Each number is 128 + 24 x the weight over the matrix's rms, rounded and kept within 0 to 255. Layers, rows and columns count from 0. Numbers have three digits each.

# up: layer 6 MLP up, 1024x256, rms 0.0629, rows 810-909, columns 128-191
# down: layer 6 MLP down (transposed), 1024x256, rms 0.0571, rows 810-909, columns 128-191
up810:144174197162093091103107119144149044144116101100140093079139099140098145149097101139092136133126140141120121174133171152133177110114115144122154098112184109119182107110106148072142120160108132
down810:146139127086124179094149117148084141146094099111110121122125152116111163162098127094091174146122134122119147181122114091089128131128161064104097114136148127103183174103138097134088075127126096
up811:101101152140103131107127138142111106126125145102091133130133141138118097111104134111143120112106102112130112079137150093139134138084107117069129105136128119133180106079079131123090134095123129
down811:156122138150182132103128073097123112144100099118137098159126111156090109123113110140105163098153094130111145122135151114119166101117103137086138141122132102101133130124128146100112128154154081
up812:118126139133088146146113118145139130097116084151128150118112149113146133110110129120122093136115182134110143130091095122133117158103084088101139136123136106144115119135068117139110142107137117
down812:104141112168123117114137128138143135129111112123146092153131132131108132101138161111127118111101087103125126123098159157131135094131135126132121117148104117133137088137143154102118113147120152
up813:155133155159106157105114121175127134107157119176113127138094143107114164106121148155105130129100105123139146162137165172120082099177106120125149141108101089131168122130150101133094174131141138
down813:159129094140101094164159172118159156104115130110110143124114141125137112149140141111119110110128106106137134105122158094125109157125122120108134126118132118137105069101152116123111116115131161
up814:128138119166078144139120144159171077133088128118128127093102138092118139132109112080106136129128141123068125158117157091132114139096112116147125137119111124154155144143120164168079169115125152
down814:130135096149150138129159133106133179113159157092123109149125149111136183100128118122092104135103149101150166182130117102134126122134141114129106129128183142131124102144134143100096121098128116
up815:097115156093118097084155109142134113103141146114115115096116107127108166138110118127115100141140112123106148108103180116114120123094097123143130119089156108181132121130141142126112136092129120
down815:138128109113113109111154113122140155128126113143114144145172164140091113114145138143116137156156141110161125129136141127117124149136092123143146124125112109120129108133148130121129143111124146
up816:075141121150152125127101144121135154136128114090128117115115118151096157114133144118128107153090103150113103156117128126114160150111092148119186098127139114141125123130125127141114129154140113
down816:121105162165161170126121139129096136114153160160153136110106111141111113086147115128158146129106113143113096165156145108115136125133115150131143163133140100059119110147150153131117133125139138
up817:082161131096129138140114153152126142088128183137083141169142105165108118111092155108108115130100148128130145167124098159092104120177152149151122072128127105140161141146107176133113157134127105
down817:119104130180121152130112145113087140118130107124091155122097103150129109104145158126134138128101134094127135124070070143113115109100125156151093119171113117085139126136152099114108146124115114
up818:104171147162121148126106129137136095127095145121137111173146151162123111119102119114164096164130113141103150148129130142140124101089120131152142121121146117145217109135120176123136082153092155
down818:122153108115146142143121100146102122119128114149116130126118086123101123118134105102096105137145132130146123145095123095120140114155116130120156100146101126137139111150115133117159137125145115
up819:165155153139107137133122117157147137110130106132127147116154156126090157100116159110105111111134170167107133163126081113147140091163090075152156117110135106128122110126120107130108118085133130
down819:121083126110120107094145118131098145109108119096096170123100116140138131111108150117123136175130112121124148106153123145104138126141111155126162135138124141142119127158125169143183106101167117
up820:163135190156160171122143136125147142171137118066104137092135083135095151117117136149111171137103131128140140111129183137050158133094108120118154089141157109139139103135116143124142166084084200
down820:139086125117137094114148129113114167122114086123135131101113181094139145093130122108139107149112118147150132085123141078101131110138127151120119144170172114145125110140143142177110208121144154
up821:121161123160116160093100123112152115164081163144190117096132074077126137083115159092157096153109112138120150079143109148131113097143097151161141127097107128108136102048139120119185077132102142
down821:114109147111129110152151124149098121163140096100144152091109104117099145096163145150138177158134138119149133084084126153150153142160179132125094098060128121084123085132153171115138107173084153
up822:121147123129096140120140161121156122094140125093161142135089075155125173093121106146133150133080150132115135220103118096164138122174132146161117098121112091103108152091114157126096074088133130
down822:112134086101122159141123145096122127150127117132102111140147098118108115122128140163176141139110113135121155089126160078157118096132135149153111121144110144170122147103155180143132149127130118
up823:148140131101118130121154132119129151135150109110150134135108122130167145147116142113132161147134141121157121121099144155145152092111235100123095106092075116146148124123116139153116137101113113
down823:092136116147083146136151103123126114130142112142106107130174083131118143175123138128169073133157147098120085137137144115097099083108076133119155119127160124132171131126137136128137127169154112
up824:139129154124146144122128103137138119112116136093141126136099120133116137143134144134125133104101080146093109094078167100135100143128132178086134125130110099146154143122113156118119071173079136
down824:133113094145100131122155111107128126154122145134113118098137108132082098113136117142122161127119143143120137156156126114122140121155122130151105152115111097177096115128080106128171136101122172
up825:124133138074082133139150140128149097136111138110128080111112081137120119139130118132117167119143103122074075177155120146095142120117090106152163146105151102123096129150118137096103125089130130
down825:136154139131154138144151127101099120106122131139134135133110151143143113141110145125119151177086149168127121146166108111129166145115105130133113100112081125091111119116081157125120112151121135
up826:121151140098095128139136145188125143125161144083126149127149088112090114091096100117096095111139151110133147176110102142129165128076136070144147147107173106134130062139119115139137115154061123
down826:150140158152135101121153120149101132101102146079168119121086133138126148104113142101129125138107104143126160146103132119109113106170138113124080130144131103131125159120116091119135154090109095
up827:141112137073100135100151139124128181119115123165152136143116113128142169129143124153103088133119141100105129139149105123119128117117172133111151143132134093163120128158084150115141146104117110
down827:094126107131154118128147117145115073157151120037138149150140080136138144127114134118141126139122141118089126084141142103131164096124134160113107119100122143097150144101098153107146104119103093
up828:123142093091124162127119138149136131154127121080149111125103146127097145140136125110124113135119176118098126132128127088088109118088122127163114134106103126158125148165127170116138105164167067
down828:128096115107123105084131100170111154111122125156142100118171132118087165170096102099105133109125150137146127124153112149100126147132107134129098116165178142093166140095091121107106105126140111
up829:128136144087110153152120156141112099089115122158150122073107113118118107122130109108120156153108136101104147139121136157087160148124094077140168141093129081135123117098133106123088136086134107
down829:116118134090128089115131159137118112129119127141095128167130141113153140131146108149138098137124130132101145136138125100139089151108169113093159114102126138141119121140144141117124154142104105
up830:108127097119116111162160119133123154144156115159110133114108157124129112120122140191118132131135095159138089133117113138124124115132125165142138153141146120153134094127139142124120141124134122
down830:105130125133152085130151122120129120121105146137103117121121150138133149147101172124170147115120134112135134150127149141141102152098147143129131122121155119120119125131131163118108131134098127
up831:122156106126114162118125129141143117130084213130151078089117142052084140171095149148156159130096092178099133151120077128111093082116157156100100119131109135134082114116114164103134142119108073
down831:143149124105151089136083090132105182122101122140119140164072134131116092157162141123153154103092096184148133107165131143108116100119137172146129154130123117146121133138138124095084113103119159
up832:156124115111130188120157130125152114153084115117097112120093119100071148108142113151086136123082133113096169151113166127112147102118097182109124105128115113136100097122155154085108159153090109
down832:145113118164124147102174132075156131096165137172111107151110134129133141133121173183156148175115113120122126183101157092135104137120107104145139162160088126135129108119122104142108157104139126
up833:107149130117127116101101156101144118127114099135117150142114111115136151132100139152139122142114167128078097137106131091128122133102125189177147126112128134117100127095122117152152149144138117
down833:136146120130141147165141137122119150111105116105136138156118143132090125075109102121127112140161133107157109116135135102108115128147113161110154165137113174122122117134154144117136126154125131
up834:139120135104095162126101139144126109140165104069120157143158097134117155153101115105161137174121092138121138106112129118128100179096089137095155086122119109127142117087159129159156106127136137
down834:128180143118153100139164116115146170150125109111140117138182138119089098115147106110107152071138157140080104111144108149099147133167116119134120130109160140131098151115101149120132172145144144
up835:122159146129120145110150186133161121153137189107138100124112127137091166091124150163142103135121128161142093137134131131144113109124133083159148125129124091082150113119142140141106127104128183
down835:120113125136095115111142123107130095149114141147155099124159085155124132128107127138135084096114099124144116131121094133129112145114146138148127101091145106117113116111154106138127124124099124
up836:151149087143134111141144142162173137141101164110113120121103105089113130149136125164110102146165130130116135138122118073147107105108119111150139172093126118166134105084152122145116119084098154
down836:119103125084105130143088172103110131119142149124132140186118113140121138129089134154149162119060129097147109108107119108125121135128115123130170102106148182125149110112117141121118150147077150
up837:115133168156066099104174159124136085140139134116163117152134112141112136150145139146154116106111095126107122105109139144141121105122147051146113096126144125104123096134116172097151132076098141
down837:127098118162116118109192144161118087126118109124150094131127088122128133116151116092095142119107141133076121159136113154117117089071124134101125103127147174079147107107123140134101153135112113
up838:142131146141109151119106096138141079132138138108125137138105145098106087085096119134071109107113121116148085128124109110127113147127128139124117126138127108134130125072133162136138097134119096
down838:114108108104117109139139138135150104142149113127128132092102100138110142129105112184108129116097146103131114118144108167088105109126141098147121145155113142163144163132105119123102088113141107
up839:115106116151137136118077156147146109145095098128147157132115136155097125105132140158169126120136188142111147140118124150137139154101113121114123080117126125131131095080101145121161122107106098
down839:104168120087138142152158110102149130106096110126105143139124110177110129127096138134174092200132145132129149136137153125090151141148174146127162110166119108158174124100161133108149118166178101
up840:149127110158103134132138137126176124126122118112129134099096171115143120134113121110095142137146093175116116136124161121126143108114130114131165157131097097139177107157148179115156084121110141
down840:132124143151140122157124105155045118136104161135092148165135149152122130126132128147145123159081126103123145136179116107100112093141137113063111099113156146103140151092113108101096161111117119
up841:116129102154136127112106143123126188131141143124100115179137164166117116130145121155132091165119122154132118116130131171146146150140108135090129154124143109153130105125110172102166117118117137
down841:135104115151150122081123108147146106118146107123137173148079107108129128110108120139174118112114156123148159148108115127159127096116122137139125099151120096111071178136122112129119138139110153
up842:097151141151134130133123146161101124118127122126128124129101149110140118116128131098107087128129158127144128127098105092109137113121077128100157133116135109180065115121118135170117131128154158
down842:124120140098133112114114138159137096148124162125118103152159099151116117116125107147138120131115119146145117156119162166127148136126163106100122142131137107122128129148165121112114095143141127
up843:128150126122126134115116138122136102084100165151154149140104118146119137118072114121148121122141106140115156106127138111102159107118098079133136071089086120146153125101109167130097166110126141
down843:171079090136112127109113122145117137151107129160130153138150089118121144133110115137073100091099153152090105091117124129156096154136129073102102126115138112100135158142122136137134092124131113
up844:097124109088104148099165141138146154147163143095105143102145116132122082131120124100131162102138112135099148138114163185153106120123139151147147096138165121142136153148119176120121116127124160
down844:157095128115121113109169084179119110104142116081109099155101149119117109130130129140157134104157132144167149131133116143133115173107158145156122165084087096138121117138154166125147114194149101
up845:140118106123124113140135148143152095136134139085122152124110134155137119156112123164123135114121137143113116128151126151111126145123157120121127150109131149091127118128123149131119136129103175
down845:116142131135117158146093091138065165127121119157148112095131126134092143088126149105108126120132141115131144120125153133145132103134116109114128116126125121167125114122123131124121107123152126
up846:109107082121083116139080111108112141113149117166159109092116108164112097134144108083129120118130136132118129139104172108147154120109092138139142099095132104147145114124083120093077152086122124
down846:121149105142124138111143130102100157126127132157132137101156151141138144109144155165150131130071136133142101105141111140156116139161116121145155142164106149140129114123122111144147121127102155
up847:086119158106098149132128192134170102126176142118103120098155139138143143119135154127170133120079152104101142134086116094081142109087133114124147115145151096168146110137106118114154177128176133
down847:130115120124132146160151100108114145150172137152180131090145085130099210130102161106158143172155181137117142098146140130132144120160154175085170122094101129173132119145148089135137147134113114
up848:136137119124117122139096117154162166182146163161137138166081139151141087144120125133137065179122135134123078131148111137133152157122144110131129165116096148138109107118099118194149098105142120
down848:109139128119095112109146122145125150149095156159125140151137146129146112088146163136130133152150122171124123101105076139113089112106106144135124135148145121079118131116144119122115112139125174
up849:093098054104125135093078159131146056171133135124156177136101131145056115104142142165090083080098161114113158095117144147125088123104120085150160103160129111095114115132073145152151138160093129
down849:111135117120123132091156123143155185148149141172177104168113144139104149123114159103166119145108118137111111134130139118112145078107170160111143208143079131077139091132170135124153112140136139
up850:089124091126136126165152141094124129092134115090116140131135143164129133144130115101107148127098124112113123103077141108101144143098128192113140118082167131084148123124102135133148112142128122
down850:110145125126142112121139157136131084153151138135099132126120152110131093164169101118134112135173136153113090105086133149108116120122161125078189131152132149131162097109103097110127123156130147
up851:139102140130123130073089108119141081117085082087151142148116117141095101156082149152100119114096149163093122125062160124093098127132093132158162137120127125103139100087153161167123161157124112
down851:130099143151139130127142092134110101122094165114132144129127147142125133100106132112144097107113149101129123089121116126123122120124141155119139143121116136110095142090162095135119119168154126
up852:108172164137112130141124152112130104120116140130161159159119139152095120148099128132132169156143111142119095115134158154125151126134134129159119182136134145108146137153101156143154098135066149
down852:131107127129132118110129126098136108149142145126181135124127112118127122124116121157139153143109158136137154114083135109114126125083126153129093158085115126114101119170123102149097096116102116
up853:105156106143112141132103124126139137152131114161147139133097141171082122163141085103096119153108192127118114147128126119139119134126136120101132134121168115140146111157120134103146128142147097
down853:137150164079122098126118104116115119122137124122134104143115167141155125135153105148146157129134084095127127115160121122128111161111157140064135163133160121101124140135152137130116131170162131
up854:105168063087104121106136162171142166169118135112118114084137118129119094100114114119114069112102153183098163116166100154133138117172112138111131149094157121111096090134116152123136111079120130
down854:173098115158160123138138147162130155121176126127091146149123147131138128130166118078138135134139159099166099117130093127133161142121170129143182128163143152132095101185093058110174082129148102
up855:127157153139099121105164146148144173134075146135121124184084179129137123109123157179180139153134108172120121130115133145185131125125133148136131135122150110149086126166108133120126154147096178
down855:141101119157127134109145129125132115112133148143122117144097154110116153121145113120148108137144133097114116182133162131140099138157119081110117111115172128126158131122124127135110119115113152
up856:110164118148139148106091128136116110122124146102120146129123086126125140130121139130131140123125094122135120176165175153126115163110132152110112103121167133108113123139079160161123142151111117
down856:108099148138143107140152187118140150123110134106158114118144095125094136140119136115104152140121117138129122146126107128151148114139098100130113142126080116130134140104120101141128083089129142
up857:149158143146153109125127103131155149134140126151109141163108143159144158099103137095128107133089091134110087138119123114128085105112089071140105110138137129147089122141150132088107128113107122
down857:129103100114137078105129105108136139143138143138102108124107138125143134115088125123119152116132135157142117140126104140163111127077120138106134134128142172147127097139141095169106125131110110
up858:115180153113108106125124144135152164085088103133120132130135113098128102147123153153094149143128168109132138132127111144093121138136139125136145103120124119170127111096119166161162159138116121
down858:161149150123106166116118127153099114164116142192141105130138137148150141133157123083147129178117129144113106165133136136117131139129123128109121182144142124097131104126108111152154134116135107
up859:088131127102073158129078119167135133152137128131130134138153090148114114161112149205155115129117113111110098176095157122105140120114084150108156125074125108143149157162089148145140200134114143
down859:114139144095141149122118131175130103130151146174104158128110148132100138142119111119134138133124089100143130138168146107137121146110166106117125113164137115128125109173162135107135151155104100
up860:125105109170142140128125135150143147142089102139102159136127120161141132161108132164140128159108121157117146121148136125147104116158099150166152158070087130113107111121193107148129131133094096
down860:117101123158101148093109156154112170126146162129132166140170114134132140097105102141149138141136142130109125170147146122129124116143138134161080126141046137097116107136131110101107122130123125
up861:127159127133093142109130137114146109132109120113172138118107103111137086146109118114117128140131150132126080115096141133116175122132143107136106107123131100117159110086124125103111118108108123
down861:107145143121126142192142117155127082144149137110139143094129155102120144129113121130145108133125109150076132156112170144138133171151129128114091104155125131148141140145137128163099110104119144
up862:114130158113106122105118122108129158147081113123142148118103167105113152138118124108144125122138171143131154128174186159112133086099114169114166121173092118156123118100098130107124114154162107
down862:126113124157129122085141163134161157111162150128133147114145140150151112117111165152058121127119139120148081152130131115140124138139107090126098133164151143141145146156135163118139091154123159
up863:157183142119097118135118166139133133123128138101140136134124141081148132148112136093103130141136124125113125124133127112104162113077178135119143122114125074153183088142096164153094108105114167
down863:132150113101138124085121112160113138152147086108111090099073129075144141101125111142107100106119124106140131123159145120110129122128176131142111150133107120157108202101152127117103104132136114
up864:096170099113113142131100176154133084108148186135144149131133161080134125121124125096135146125088177137099118138128078174089126149131083085123137097101130099102114095130120128119105142084125131
down864:143115089099155172156117136113132121143106114191129149089091115126147079099118128129136112125164152132102121134147152161133126151138169121096132098186091124143144132157170117104159133108116100
up865:085106103102103109088116205136151084157139118099139148092133077080106117138116151107048176148069164142152104041097111172089149109123154149113112098151145140110108137131117155165134123151109090
down865:096083140097099155123137158129126140123141095155115140116117141131181107127155180100106125138131121149159143125092159117131093062093130144183085128130124126130141132095128168115165084115140120
up866:109085159098130153128114128129141160097136097115082141118119116147113092145136120114118122153127114114108131137101174127133100135117088186155161163123079141148101126137126139133095094159150081
down866:149170139106141113105143079160136105130095146074157136144138174105119112156158151137129121123154119140123124136167115140151149139134123097120146124127121109109165131118130118116109118163129130
up867:114156138139132155112101148158129107099182120117155122159124135105129093123113174129075111118082173162151073118105180175139136158164152122114089088129108109122118104140122137118128172125122118
down867:096126161138106124126114100128142108134121106110118123115136164123134138139116130114129137134132133118116152107177103113122121140131120141124122163095092106082127103125128114128101142136088114
up868:111158142127131127122098139133106151141118138115121145166101181114142119125150151116090094118151127122094084125146132126169135118129159156129109116093119127138141123156106154124138128128136149
down868:118162125108141166199158126120113134120159115145122105148122155106131162119134097100127116142178095143087156124153102094081148127136081090138113104121158115153105141088152087169136101135133115
up869:097113169131128168142117205174155142141113111122121185104130125130096112125126171124168127123090124118104142124138168168118165114117140106163118109128129125117163093116090159167146132099100115
down869:148118105111067104092109103147149156153159104094106137149145135129077126117139141064186131109128101172178163102107109130111119158101120116091159116123120113106092144169141201119062148132139139
up870:128152107079100111119117184134160064113146155086136149109088178137107145145124127105133116140136131156107141127189127102104128143141107119140099124107137099131076122069158103117166097141113130
down870:133168139124100123142154137126154145128136114119186112102170077119147125144111159135105135110097090115122115118115149127144121124088076134149123158217133137157168123104143128081101161111093125
up871:147098177086092109092077171196140112116124164061139110120122124149082062094134142093043098132122151144119159119128113177074107088148161185101177098097137118172137091119151120138103120136111103
down871:127127112128193117124135146073172089107105162087134094098155121121048174118040101125074160103157103140205152128132113096053131146170133087122079108164119091070144130140151130120108133097108142
up872:150127150133143142145113147128127123138093141107152129099139146148096126150107117128085149103105141100130094146141141138128151093172132119144140098131115119128168153143127127142087128125065119
down872:152103138127113159144132141131138151145104151096120126084177087131066145164093131131157113134154105123108130119111131144119084130137141163104152144138143161145120115108156136129112126143145126
up873:133101126099139145133125103117147126139118126115131123134111135116115087130095144157105107128102125127078144151065148159117156139103123152161141146111137108115113102140153129111136154179116089
down873:122117120121127153125156134120104119140121095124125137129133156121087136135088137111133118107133134099113117093160157147132146147166106141109133134090122127118114140134133086138113107152146136
up874:142153122149119144137116106142147144090079128142138171160116162147114117085118130105104120195135134115136130155136125098155126127105105074145101090074146123130133113125094138128109114110137132
down874:099108126099112127103116097131104134175092147129140114160150104148114101115126116167107144126133153131142138104134139121112109159138115127133107160116156131091162093155125106097100157134139114
up875:132122113094107150128100137131143074125120135109159110085128119147097151160130075115099144130104108177081126131137120174138138117094115106150123131109178110094116141130167162089100148143101118
down875:138150161145091180110132132106080133116114127124166101118089138129166151177146112175104125136102083155120121137148138099131143149145153094105125173094176097090127082137147141151152085125149134
up876:158147149173111158143112155149150149100088169099144166153116112118135160137137134116176116122139132128118096143145126115102139178139097126132139148065131117133135122089146133099142105188112134
down876:141167123106167155139136140135150163162148098125124146095145086130146110142129127101109139144109132137133108108162128152126133168124132098125083097115146178146119100125133138155137134156132151
up877:149128141129139119085128143145142159153156079111102124135138073125122116135120115137139094124105147141100159117108123143136131122131128131112136158103102125133154137134088131133109150172101172
down877:091142112159111144116152158127142135137066171106126112115143121125122116113104148129107125158150146137107130098154113128184130165144161098122076106137142142158149134127121084127128119122106122
up878:141139120116117098124140150128175110123090098130106159117133143109155130118146153146143097139106100111114134146154128120101088109137103150145142110103152127113112096142126130145138171128129097
down878:115139140131125125129112139142138124110139149096134160117104135130123135124121132098136123119122111129118139115143145134132121124128171119131123110121109147159155131121126148136123121153121118
up879:126147173097106137097086127119122108112136141104131139141110119125106103157117119107094095105095116107129119105104145107135149115127135120122138089077149089147147136128150132102108146131096113
down879:121140166168116111133143122150159154119123128111126121121170119141115141133168136170136123121121117147115097136136110142132118149125110142104127170113128107126076145123093119145138145104134138
up880:112154164098100130128116146157135110149111197129132127127101125150093096174125153144121104120108117126109102118121129116134146069124146143158136083133099095124155110162124137105132136084138120
down880:106117117162075108124159116108140140122143163149130105109137136113163140064145094076175080093169111156135131141060102128120123101143116123117134151123124121132129096105128142152102153162107103
up881:155139132051133130156164128130122107109122132168144137087108091128124128150087149130109162132108146134093122164188168128112121120180151120121139154147139131124147129069116153141090137139134157
down881:132152151149179082116158121104072130116111106123116114162144148153088133122116129133134158139111128089109120103151150097110133151114129118082113171139147086143109113137125100078126106139144124
up882:131122149128126117095129144208140143123121148129127108125097160165127105108096123141082101126158107107160115135146112158125142106123154121148131095137136114143145100087076141095119078125085125
down882:137101118168156132135078142076167154127096103089133173156154067111156159134099086134117115101128162128174156097164112130158107118150147152134107143166157140120113152091107106155173139124159116
up883:153137132161111135090129160152130117170129141075167130107123145097152130123113120108165148139093144150128136192140149113154105086125104154106110121137140113137140102103141169143133105061131119
down883:133134161123119160136157117089106148142156143167189133105100106134129148124131115112115155147119110102138151098149159134157129119143112116149103143143139078108109119131106139105122142121106142
up884:138185124139110138119116154128163134141092146090108129155113116195139103150150124080133091187084155129091092127139101131065096120083124095155133092110088102117111119177167120111158088135097125
down884:135116139114130108161136155126129144141106139161082130152069144118140131122125134110086146161116148153097139110105108122127095135131096123093085115111070155121116125138162130131123097119070149
up885:140140133164105158139126176120139092148128126115134108108134156134094132127106129111187118087086108131112105091126143165123127123157129106149123138126108118144158074091130157163143156149108137
down885:111192163136147212097159143168139149143124045146151090125167115111157092121142148146179130077108154137144081111077089167128122149143127070094116126166131136117143115156130167106169109173103118
up886:086092096096104162116101135119149074152102184142123102132126148114119162087128101163142129140085143131112130172160128137136103122106090179117152133087155136180136121103105122107110130104143120
down886:086116107154110097147130098129132155133149147131100124121093193149156090130135119147142130149150112149120122093100118125125153112119172192130126108141141165126134087092086119116103108125135116
up887:131089119138145112118124119125135157149081112151113147114113162110125099090117140131129098155110175143140118174120165120113184134081109126094177161156104096091092113118075136161124142199123086
down887:103163156149107114133105101133140152095133142131095175156097131105164125120164153121109107126135122123157145137110148142122120146111146106097119109163140121101114101116136139131143128160096156
up888:161150122165136111146146112102150149113101103114100150158124164140100084132130142125107110144132108149128111157114178137077143131185115177148112146088135099114107102138125159123073147158108141
down888:127126106162139103112139099102130147120100170155173103104137127157119145130135138129144143118089153131111136122135127131115141140162096146106082082190122150145147094116136109097148126115137130
up889:103114080116132119131133098129151133090099161150119127127131112125146105164112194156128140131101109172107112091129107128103151106111105183142128146145128122155141133120144118141158200133145134
down889:178129149127128136132154150145141114113102115134137113115150122108144129177113105116114138116132130163132136127151138120138107135125161127109117135139094075128139121117144128155126120160112152
up890:094145134132117132120106102142130108083113145146137080103092163091124147116119107091127101135145095089153157162179076150150149096131076087158155156088112101119104123123140135129129152111132169
down890:094128133147107159120124151132091135124182114100149125134120146158134100123157106106107106169122113121136140155150138139108138129131151148133150109136157154151130064131134147096129148114168103
up891:145135157165171161088112108131138136125146125036161163170077149065095121128129131079132132076130150137095120137138154131106161109117140162136117118133110086116117119144108157099130139090110156
down891:111129077096128151097100118107145115125162160106189187098114169133125158182107112085146117113094134148165111117137126109094164172111133147143135156067143120098155120140115062128141115143116147
up892:105125161105106149128128117139136123141113177086130114113124122161132166122117202087119163140109112122103125119154115134116178122149106127131145107135131128102181129109128087085120112102112115
down892:131107130144114122122111150123140129131168109151102150114107126096101102132115110166155085132137136163149130136095135136127139150119110149139138167127127090136103121123117131171132115118107127
up893:081135116096118126133107129107144099159136126096157126130104151090094094082136129117069092139133144140120129104142149101129128101158129119132132128103156128106141112117140149117124112070118153
down893:126153063110074161118145134113122105123129106116157137157154174086165122124117116106099130110105099121111129142139144126129144172138170161150126150131136146106146102098151133076123137142133150
up894:127139121095083119132113144115119152107100206133160124140140129156120130160129147083133114166116162116119134117136100138107158100149098120115129089093096090123145140099129120116133147141132161
down894:164132132151081133137186110161070117136114102153141071107161182148090117123125152080095093125120173117153152125124118140130150100136135161157142129127163112100111110083117133116125131145163113
up895:166105196124141101112075167131129115146120128104099135129110123142105086130133130165141148114104087201157094126093151121127117103078135152128125159131135120119097113130134142120132137122100101
down895:121145152124100101122148103146150116097141086148107125124091077122127143117123132108146093121099132138146127155150147142138120121202161092125160155178072096115126168158153146147115086144071140
up896:159165138133111130123135136181152139114142116121140115079120123116117139126132128084108125143127150161147158098144112095113131129148112135139107140141173142143127108132117135153075089112138136
down896:125105131118138114128119121113123129139118121137120134149146104131110105137117117145147124121112134106099125126098139125131103144135120131134135126105116116120137116127126129126155147148134111
up897:152086152129124147126148130144136118133124152128111118168135112144163079144072155119104135105098084139148130123128142120127123123137135123161128116153095118146130164129145151189071180124165106
down897:133135152140105109128124165138109140136109116135105128100154105150164150122142133133103104148125167112099137134103127127133145148133089108114126171120097088134108136164100127117132155135118101
up898:164119145143106143133155120174119148078090139186137126133121151114152110124110144170122121132132126137144129119119105109093105102088090124120111159098129120109133107101068139109116148140121149
down898:133101118141152139078135138101163142139143146116119208172105127140117129122144109112130110124094133143159113134140149130153126137118129114109138139170154125117141124162146162145109110127131119
up899:123150098121134088125088134148139108141119146140116128165113116172096086110150146111108133156130150127076145107115149169122096091209119105152126118109137124133136142115134156089123114092108155
down899:133118125156140073131108091151117075121140111115117074127075163137094118141174127122116162110105134150088127147083133078095071126145137122118128127103128127088149112177158149143103120121159102
up900:145119138101133142094124147136159147057092146120119140135136137123118099143140127104137115119110148171110147148154125058141111141137134131194136107134176108096143076182122131194117104116141089
down900:160137137112193091125150133123109118155155149161100155093109151138154086141139160153152118122118118134158167112131138109108116111126143144177100108142112127158193140132100115070128157110119106
up901:114164131118129151067090145158174120098097134127146179143107144103105115148128185144135098135102144110151147122156122135103108153147157144152155137146145143155126114108139099136158061170093124
down901:092155116135137114128152109124083126119125104148163125139176141112127117109128102113150139118119134125130132117142141127122145114129102118120109122109146120119145083133120148139140117113155104
up902:129132114076064124111132107149141131139092092138140114075095127128120100126131111142105114123122091122141145145109116134123141155088103106126117097123200124144137089120120116082151146092116127
down902:122102151129168119137164150125092104117150079141149094146122122148146123120148159115131144130117151119119117109137112122129143111120134112121118128100111137079118086150154077154175128149183139
up903:070112166109123148114125140109136155127124072132081130152121144069095104114124157163109117144136139135155131114145140076131140117149142134107105103092166088122124083139117152140136133159103113
down903:108117100117178117115112147119156101123156144139126082125104118124106115137150092138118146155148126122093089114141138122121097118154117127125114117154163137138145103127090130158122127114097092
up904:116160103095156166134155146152125115088112149101130151148098147109111119099112138185137123202118120148133072142130160119153134131107157136182117156117107150124099147122113146127161134145095102
down904:126141123122123128142142129108147149108147110133133128105110126164163154123142122101141095104096139181124143121127113137110130081116159158122115140127106129129121126139115096157111117123157144
up905:098095132125107142103097124114140129126160151114131150140106115156104105098144126083104094136095160109132120098120103111135151100143175136154148101098168106092154099132118103165126154125130090
down905:137121146130107146155145111114111101140162182151139083107108111132097115151163112150108106102100123178129130101156088088124120163143091135147096163077189100120112164098122181119153141133104139
up906:109136152127152142131082139098134118172135132110150093170105124136127122135129148130114114152108098112112120128143130168121121065071126127173126120109141089130187116118121133058125099115151125
down906:110117138176141103122118109146122143141118145133175117118124121190107105084130097077146147097138083121101146097101153145123114149132135131153121121138108089171196104185122138117119151164101119
up907:113156107147139142113134150138154128114098139140078162151092128151120154112145111119058109145111111108084094115165153160091114126168132117154109152129109145116109122128129121218123121155137154
down907:130123142150118167122116112166094125127145099102176082131113134136120149133062138113127146132121130101162163103101129105104144127108073135118121108118133120151130094094140111142089156118130113
up908:123112127127136158123130143142140105120107096164139141110138104078126137155170130141137103168099153144080102147105174181145185101121142110202147118116158117110136163155152136131094108093137123
down908:132140135160133127136097117142137118137136157103106168111093173156132122176085118163132165158134112105140103105108122131101129101096150118085137125125143124160109137118118121128170118140178121
up909:176153147100112156130143114126116167126139132108112114162123147136158109136106096133145084148131135153158081142115175146090124129175172079136127122121133127156090106127106120197126098158105156
down909:112127126154131149118155105141164124133122157077159147141147200152119121157146068133105106163110170129112083121101143128129158183142210150142115121101147135117086097128130134137121119126178112